config = dict(
    num_hidden_layers=12,
    hidden_size=256,
    num_attention_heads=2,
    num_key_value_heads=2,
    head_dim=128,
    intermediate_size=704,
    vocab_size=8192,
    hidden_act='swiglu',
    norm='rmsnorm',
    norm_place='pre',
    norm_eps=1e-05,
    positions='rope',
    rope_theta=26400.0,
    rope_fraction=0.5,
    qk_norm=False,
    attn_scale=0.0884,
    bias='none',
    tie_word_embeddings=True,
    parallel_block=False,
    init='normal',
    init_std_qkv=0.0254,
    init_std_o=0.0,
    init_std_up=0.0254,
    init_std_down=0.0,
    optimizer='soap_variant',
    learning_rate=0.00352,
    lr_mult_o=1.55,
    beta1=0.95,
    beta2=0.99,
    lr_head=0.00593,
    warmup_steps=200,
    schedule='wsd',
    decay_fraction=0.751,
    decay_shape='linear',
    final_lr_fraction=0.0,
    batch_tokens=32768,
    max_seq_len=512,
    doc_mask=True,
    train_tokens=213000000,
    max_steps=6501,
    dataset='wikipedia_en',
)
Each number is 128 + 24 x the weight over its row's rms, rounded and kept within 0 to 255. Layers, rows and columns count from 0. Numbers have three digits each. The size before them is the row's rms in percent of the matrix's.

# up: layer 5 MLP up, 704x256, rms 0.151, rows 245-261, columns 0-127
# down: layer 5 MLP down (transposed), 704x256, rms 0.136, rows 245-260, columns 0-127
# gate: layer 5 MLP gate, 704x256, rms 0.15, rows 246-261, columns 0-127
up245 089:139190163079111174147100147105133129154117156124078116104096098162110121107126106113145104103174174101129174149098103130160137117110146114124134123152137148111086095091136121107117129118136120142134129106141092086108108098116100144118133126115104116096082119108139136105161175110144128149149103123120095127113145096166147122167119114127120116133106140178115100123141120151123149105087
down245 098:137090152098106110098158148110117106176136136129092111130103155138125103107114106142070167141143098127142104148156082139120109134151113128140093125098118143164142134120166115103170140169116122112125092134128132131153115132125090134115101147138124163089122139132117155084147122101136117135177109180151090136106174124153078133137103180132143141153117185148133153143133092134138157105135
gate246 088:128093125098156099105121114135128109123142178160184085160118129159128106145164117132146112151117129150160141124109129181121130110148126092124169134124145110137148140144126072154156130102109154145160160101105136123129123143111121147133148148110175124125147102141137093113132156133162142136092107117144137105121190142135134153142150122091155125077149103142077121067133111142149131117130
up246 096:128129134131116170146138134130144080163130145132113119139167099093118109093090103103166106147159103116175108153055098116134096160101153140203110116133145142088132144116128119161175171097126109146149144135107119139144176138120151159113115130129123147132177126118116097199106120116126081129117113108116153115137115112157109149132123132152118110153110120137105164109153124126145129116115
down246 094:097140100143087121117127142136137195118116130159079149118097140119101132129133141096159150127107153065133137150125142106152119137134132110156140160129148123157103106177147168143145102184079119079099084160115102177139149124108120131133125107147122149121130090154123128124122095131106137125127155112120126108108094142153150109168117133088147125124140142134132120138107149058146115124155
gate247 095:055197144161169154119128150121136109126102102113141110086100127114084109119129129158148143150129132145103165112112105134138161118123091135122110115108129141116113087128126123160142110085094163085126115089152090138143134099108143161119120140123185143114132163136077177137139128088162103165137148127124116150138128142142140133164148136126072142128120119113127165052153121134154136147091
up247 096:175069106088077121170101138115141129115154126154112187162135095119128133132107075120121132139126119097120130174149125173095109103126142166170150104138144091154145145173134163126065126136130094144138131143115154122155104137140137141142135120114049103141094064140153109126160124143134133142145152148114127108122118124122112108126104118151154134105144157114113135152129136115112098110165
down247 083:094176147136159098136118138116101141098096122153128134116146130135133136147146156117105107131110121104109139098097105131127148126135156103119082162110140119108091104147126099134162170123157160098178133144150114158130106134130137116121172147157157140125118134111113123076103148102105112106153124110148118096131097079152099153157142061111108127146090081162129148071159143123120115151142
gate248 094:165155115152136156117136126138121118151107119166115116128093177135135101149090072135157145118102110120148095097069089144144118112115126109134131177143121156131083104156175115155167102174086168132097123129094127101095099150083161111081126159065096133118147075144132119137141139134114116140161127113138123100133153123156162169117148111149128126146127112123127091111098142122146121100122
up248 093:085101150086179125136160106133100127155107118099147170108106115147109150140109141144117124101149123140118142179142120120115055115118148109182094089110140143163133147094139162109166163140123135107146101110085067115165096103174131113125130141118129162145090165124146144129109097117136151121157155073136099139121163223146157121114121141091130139115130118113136135152169091171110173133167
down248 099:055167112146100135129165136111131115133095104075155131122085155160099126136102146160160145112148160166150114101035131091155130136110126135107095153115168113138157120123157111170096137096143101147131136085118141135113129134143122135176115142088107149119162123136130150078111108152103109116118165144106117151137136149113142065165114109114116110159131136081120183143140103119161149138118
gate249 095:146154138136134101067129105083104147112118139093144126138126105105148129117119139144148167163117140101103123150108113160115164125149143122154148154118101141154129136156117126112128151127121136183089135182089173136144105159180154155122099133141128117109142112123164115095109103140135102154175134124102145133123123149130080124105133144120122079144160124131135141135135127181132126132127
up249 093:111117130128088096117146144124143099128114136075156136113129121139142100136106088113127116185132098149092137117137136177075125156150145100195076143171143152128092113113154153121121138136126120109171135099136105108112149153096139184120132146124090070144109135110106104095126156155104146170131176141104159148112127140160113103125093106156135132115120170132149147149138161107158131111107
down249 091:150109103093178120111095130153094098121120180134054164122120085136135105106115127133144111136147089156149115129146112112117145104110098124143142109081129100143110095136173155107126154140115125151096124131117100125147145150136136122143123057102138130098146092129106111101120154119134126134131092167131113117116105132125116107105104125106119143165114133160107125173119105148107094127114
gate250 096:100115071082120133127128105125124143121119120174130129175100149116083091100166131118122145143142164169160077125139152119097139128110153141124079114132118173157109079139139126149187112131101127108123126080132145098133151134101079126139171138161129114164108135148160140157078100137142157144124126157159114154157131148143106122111129115126142147135152154140092125105121111109138108136160
up250 101:126148111131153138138115129156111114133100147125150174088153087156150123163085139145111140117154167114081112076160125114078122132122148148122123095134124126118130179126108080090097138126139133134129113136147129170110101143185137144096126119105115107152152116157106119118165138124146122136117104120122122105100146130142123127117160146118102141131133109144101132152127218131126137112096
down250 099:119150140129152169155145138142144106150117199111107108153111136139172132159141127132120135105118136166135145126164108179118129116121118120149153129150144072085144145108112143171124081159125106135115132125127108136159105117131140120148126124109117148118110141112125140079112099124094129108089092193143122071154097111132143154101151086099129104172115148148153075101090117132110143119132
gate251 094:142098138129128143144095124147091129163121179108114152115118178127087140176147162136105142112117145178127137071141087157138148140100139158109154105152133129094110129143101156113152148138103125153167144127099137101110092115139108113123144134105139102082143121114113142112134133135190091165120161086157120166110133122073054135169124117105084144093126085128160161142109122156128155133128
up251 089:159154128135101125150138100158082101144080133122115134130104118119153144135110134173116104125135164132098155109143108136144138122112143111104143103134122091128144116121116128103151130158124135148120161140117098140126160104139164077121124136124122095105096130151089149151134142142146091110137105120111169150163105159120137136128110143097114162127170122175110139089148102121143107150125
down251 099:146128155133120155153123091191110137113140120096148139141159156140149140128171166153099090114103139149109092120115128149170174119148127109103118124138110060112110105122110130103171114146132146190134136112093156137101117158127126110139126129100115086099104136088128174134123134124124134132090131151155111120137138112151171102125126140125110120092117179139161143144146081102128121142143
gate252 089:096151159139137156158166122133150109114113119095078136113126170117133139190114148147114095124133159165135121132153151102087165139134113131115135120126138131135118126137147164139150149125106140116115107147098136122083109173143104131150106106153130114115128082155150138100099168114128146096155103153140124182140096113108144117149141158123082129078161091122137111108121159136150071120162
up252 094:096163133149076170149132070112130151125127122101158151153102113087110148113096114108129108133166151165122093117093127168131127130135119142131120115147123120122156101121133161147142115101125130144083140132152182147133108142174143121139159119165113143129146128080133159082106145160175144119155159123152155140129145166154143135123093099088151122148138130100139113126125104102141076190123
down252 096:153114125133131144115135127144136160160151140128148108098114151144095114128140096137130132106164117143115144137142081124101124129115116117091154115130150074130113156117153121113129143117158173156095138136128099157117083140179084105123133103147148100121113148127106128158140147080133171137134118088127145170100139137151152177130112134117157121188149142141065121137140134116134077109119
gate253 102:124150103124150119090120133091144135099129139137066120179176115126119132143090117140179118125119167166148083135123111084113097145101091150091102156148176137150125136142153121157136085109125115134170159114135150170117107103089123142104171149158114124116105127109124110134103105130143138097129131124118132116124102177100150134126105110118117116079126140141125064125097084177135099181120
up253 096:148091152115082103140134106115099132152114120133103125126122123134103121113148129123134137116181126143130161128112115150139142169122120128128123096144171128139108132127146108134120145108097114157101110163149141137121137140159126152137116156179107104120160137150119123115098133099116173117151126158098161126094080132109112101155170117147137105132140116153093099124092138107133100123120
down253 098:072161137132146101095104139077122154132137149153148075179106139106148122120173138126138120132139145126102137177120136186103143122097120134121147157091115162137144133133117136143139130142096113162158111165095122145133147144124141102105138127138169109110125145169117150106178097131113143129145129160135105157186126132124149141130111136134140148128169117105160157146107131083141159111158
gate254 093:144134109156114128126170110175152086088094135143126137131117108108146096131139102141127162123119132100122135123143134111134143131172133123150123152131124161148130148156118100144131104088122145145165112122125139100113150119121132155122117147140110141127126115107145144122161119113135127134148143117136094175130165122129144066194099120133146107112137106124159132140190090118139132132124
up254 095:118130128119169135121131123181138114120117179116148106152130090112112148170170133113126122080134145096135146134131095093088107140179099144128162141139151153123107082169116103124149125125117121135145122127095172112149116101119120104145123119157142132138131168123113162136140078136129124129078067141113067122134102150170135120124102104125106115115097134116161138087118077105138119090139
down254 103:140135091100181115137144138175129132131166119124137137159118100171127137127098160120105114127135134111121126083161102135177136116188094105179116129126129163160129118133142133162123103114109118083078128160120126142171137094099131156160137134100147131160131140147111152158088121130135125112128090064128129111130134132136164135147149107108108101163127132086159137090117128124133165123120
gate255 089:120173149170088098112099118123104122140144142139116142106109095143077140122109112126147135078139086150125096151147133143091093119150190113116137146111112156092100133137122162121127119103091147156136129167106143130134106114174141145170137120105121113111132157125117148163082089165185109144155137100077124127133131149119112127137089106146141109140105165131128157130144162118155132143164
up255 098:172145103131095112147157139116128139117121113157156165126107118099129147127107141124115135148120125160088191086106132149137128153151134060159128119156118125122075124096151108087142149126141140117113163109135126120115142122149147080115140122144154150129142188095143109152105116122133110143100132105150124111130098180116172120136157142104146114100112176084135156087136139126102122123137
down255 096:100130131144165123096139145118163131126123158136081098140152127096142168139139136102088161097108106155146127113138118107110120136153149111142140123145154116125098085120083121149090138118103151160154104126074163129109119136088136132096140106212079149162122139139164143121097139083153145154124132114124123142149138139102155106121128065114131117108082114148130142175107159117126137116128
gate256 087:115148119162139159122119117094099126144133156158139142176129159113091126109115117134125124137132101145092123113130133107138145164136093111090130178102149117128113122155108183129131121121142081126113079140114126118145134152134167126111126150136114128119138152144106129198126153133119114129143137141147095118130158116112116120094113087128164175157130123155120098121139138134151115144123
up256 086:137087128117101134121093156115143103143132197129137135145155116114131156124130125117168150144087104095082090086131131122144133146084110122090112146097123141146114115139108147113099162124115149137149123118105122121124146121104140197155085163180104131104176118109141144120143111105123105133110105121170147115128111141118156170108155107142135102140153154148151119094143154138160138124122
down256 096:086085123093124134146096108105161119144106140129148170095146134174126125093131125079075151154099111150170123150097128150110105149085117173135128128103138115127135128131138140117107162178102144131175104140105094084134122109125114115132147111137146087131105155109117154121157136138141112125164142145160135102127189140116117082145101142115182128138102169137126152059113113122140132131123
gate257 103:090110121074128118159155142123180111049109133126173129119119128178123141123107139135128154139120119157144108159122149127150096090164124114081124124174079133129131108121108154109169119190107176123128123126099108121125151089137118150118132069131153168121119121093095133141103124161190121113102092149154110124164107143112118113107117072154125170141127119129143113072132122119129105102140
up257 101:146144101138112167075184169137165120134129107143132130090135126141140099139133153172083137132128161118125083108139148107092080125143128160126135090137151158135148187107112143155139101145104157159114114107153142122183104142082151124136159124122129113130109148074102145130141140127163132128095076095127123125105117141126164117129105130062135147063088150133151172121128189125129098114141
down257 102:129109131096147163092138139070095109148138134143132144141125111175129085081110114141080132096161128133137141123158133171144114133115120143153145155129160106145132127139158102145113181153139105099171122126128163103150132121144150170139146129133096143146115123166141107143146114178127165113113132130159080087101119128086139117142095067107095093131136162121087103142073162162105137153128
gate258 102:152140109152100079125143161075118129120125127160113167147134176145112136138114147100122115135195096152122158122101146135139118154134124118123113131132187110123115116163172113101134126106145156170107138088106162115106124102130139140113119133116139132145130163132098104156086136172144119146143153131115121158116088125114130137162111084106130102119122139132119114143142108098115182129111
up258 100:184145109157114114129098134149151124105146105148139144142116141132151131141167138192114126163118138100155167109129149143137100142130151140133113097069165140128098114136119123179140085118140116143114118117098133155138166157122150101085133064092173134130175133150135112133101152145139169137114116124121116105148136162143095091136097148126179125128179130123178101121107185164114111142141
down258 100:128165127155101165161133173135146114109124168129148129114125128132134129120101117119184155117113078136115115112172124140115111153132157178106183168125161125094082094140134116082090142118132128139136146089096098124153141121113129082131093142137129129129083160100090135112183159143116116171104151113143116161104101108128124130131173074122103171171110146134151156150116126108163122194162
gate259 091:138102096129141121113101104147112147150131138130144095108114128138161090127154134085114130115121143092115138149160144106208128115166133123138131112093136102124148135120166139144145146143183108072147128111141110157110141123119117147148152127093145147086127124139100121125143110139101135147123191129101122147108149097128137107147137125145118168130146131174086095139091140120137091116170
up259 082:082101094114104086138080101153153151104144159160172096124126117155117109155119127115129142116115173082120134108142116143116136144170096111095126126081148062096129138123127136121143118132170144130107177126152127165101142146079138123137125158123158141107110141120128151147155136115094177124163160141121103166117124093138152154152150123150080129119139132141080121143091150127079103114169
down259 091:127107127133131185150103155155166150115099099092148117152136091133130113128102142144140104086153101065154128140217173141115175137131133132119141094121073145172119148116136111107123133128127169176127171104136142107111168134110127105081166130147153124120163162098098146116183137129111130129118123143123141092136115135154085129127122139122117112124142136103150183165099154151150102126131
gate260 093:145143132196112144095134111096108124077142128149129120097149102139137104118119110149141141128083179122131112172139162138161112136153152080204147112134157130102160113138109115154130117149096117138116134140145152128121100099123145130112115146096127144116156097126153139151150101126175140148136122127167184154164071177086144164142168112169128159113124146135101147144130126136140155127109
up260 098:117170139138145100134139106120069133120106135091134134147182109115134147082165099151113124124111162112168132132091145073139131110099104159093135153150112131141110126092146123132193122142168123141108127182139102111103090137122097164157130100146105132093163099140124130117135118136165135186111169148132158146118102152141130140123107149131102141130124102103117119118151156133171136159147
down260 099:138120153125117118112152168098104128114117111128114145138084125171096136152147152168128154137191148093141148112166104094099130160130134114108091139106106127110104134105109153096117121103145099175164154161134152168105155130144091156124173100124125116126144131128150090115160124136138122133149119084157147134146133119134085123089102166125141159143153114113170137118136137133154089139160
gate261 101:141163163120116139130127116089147125158125134144144104152166116119096145195146119144133127131113121117111113127120126116162120098155145131120112155109112125128152141113103137085130157123133141129146097124131126114142165112122151112095141148149167146158145120112133153123111128101151142146148132073109143155100127136149113126129121116111125110110088147095136117135155125149157136119110
up261 107:129116131161140123120115156126106135075091172149110134165147108118172116160113149119129093116151165128134077149166124105121081147147094091130104143129110081168131109159132115121073157169142095094171155141118136097154125120132147127114125132151159158179072160163130162138132116117148159125145092135133150088133110140189110122092073116156107158124140074090126153134108126143129095108105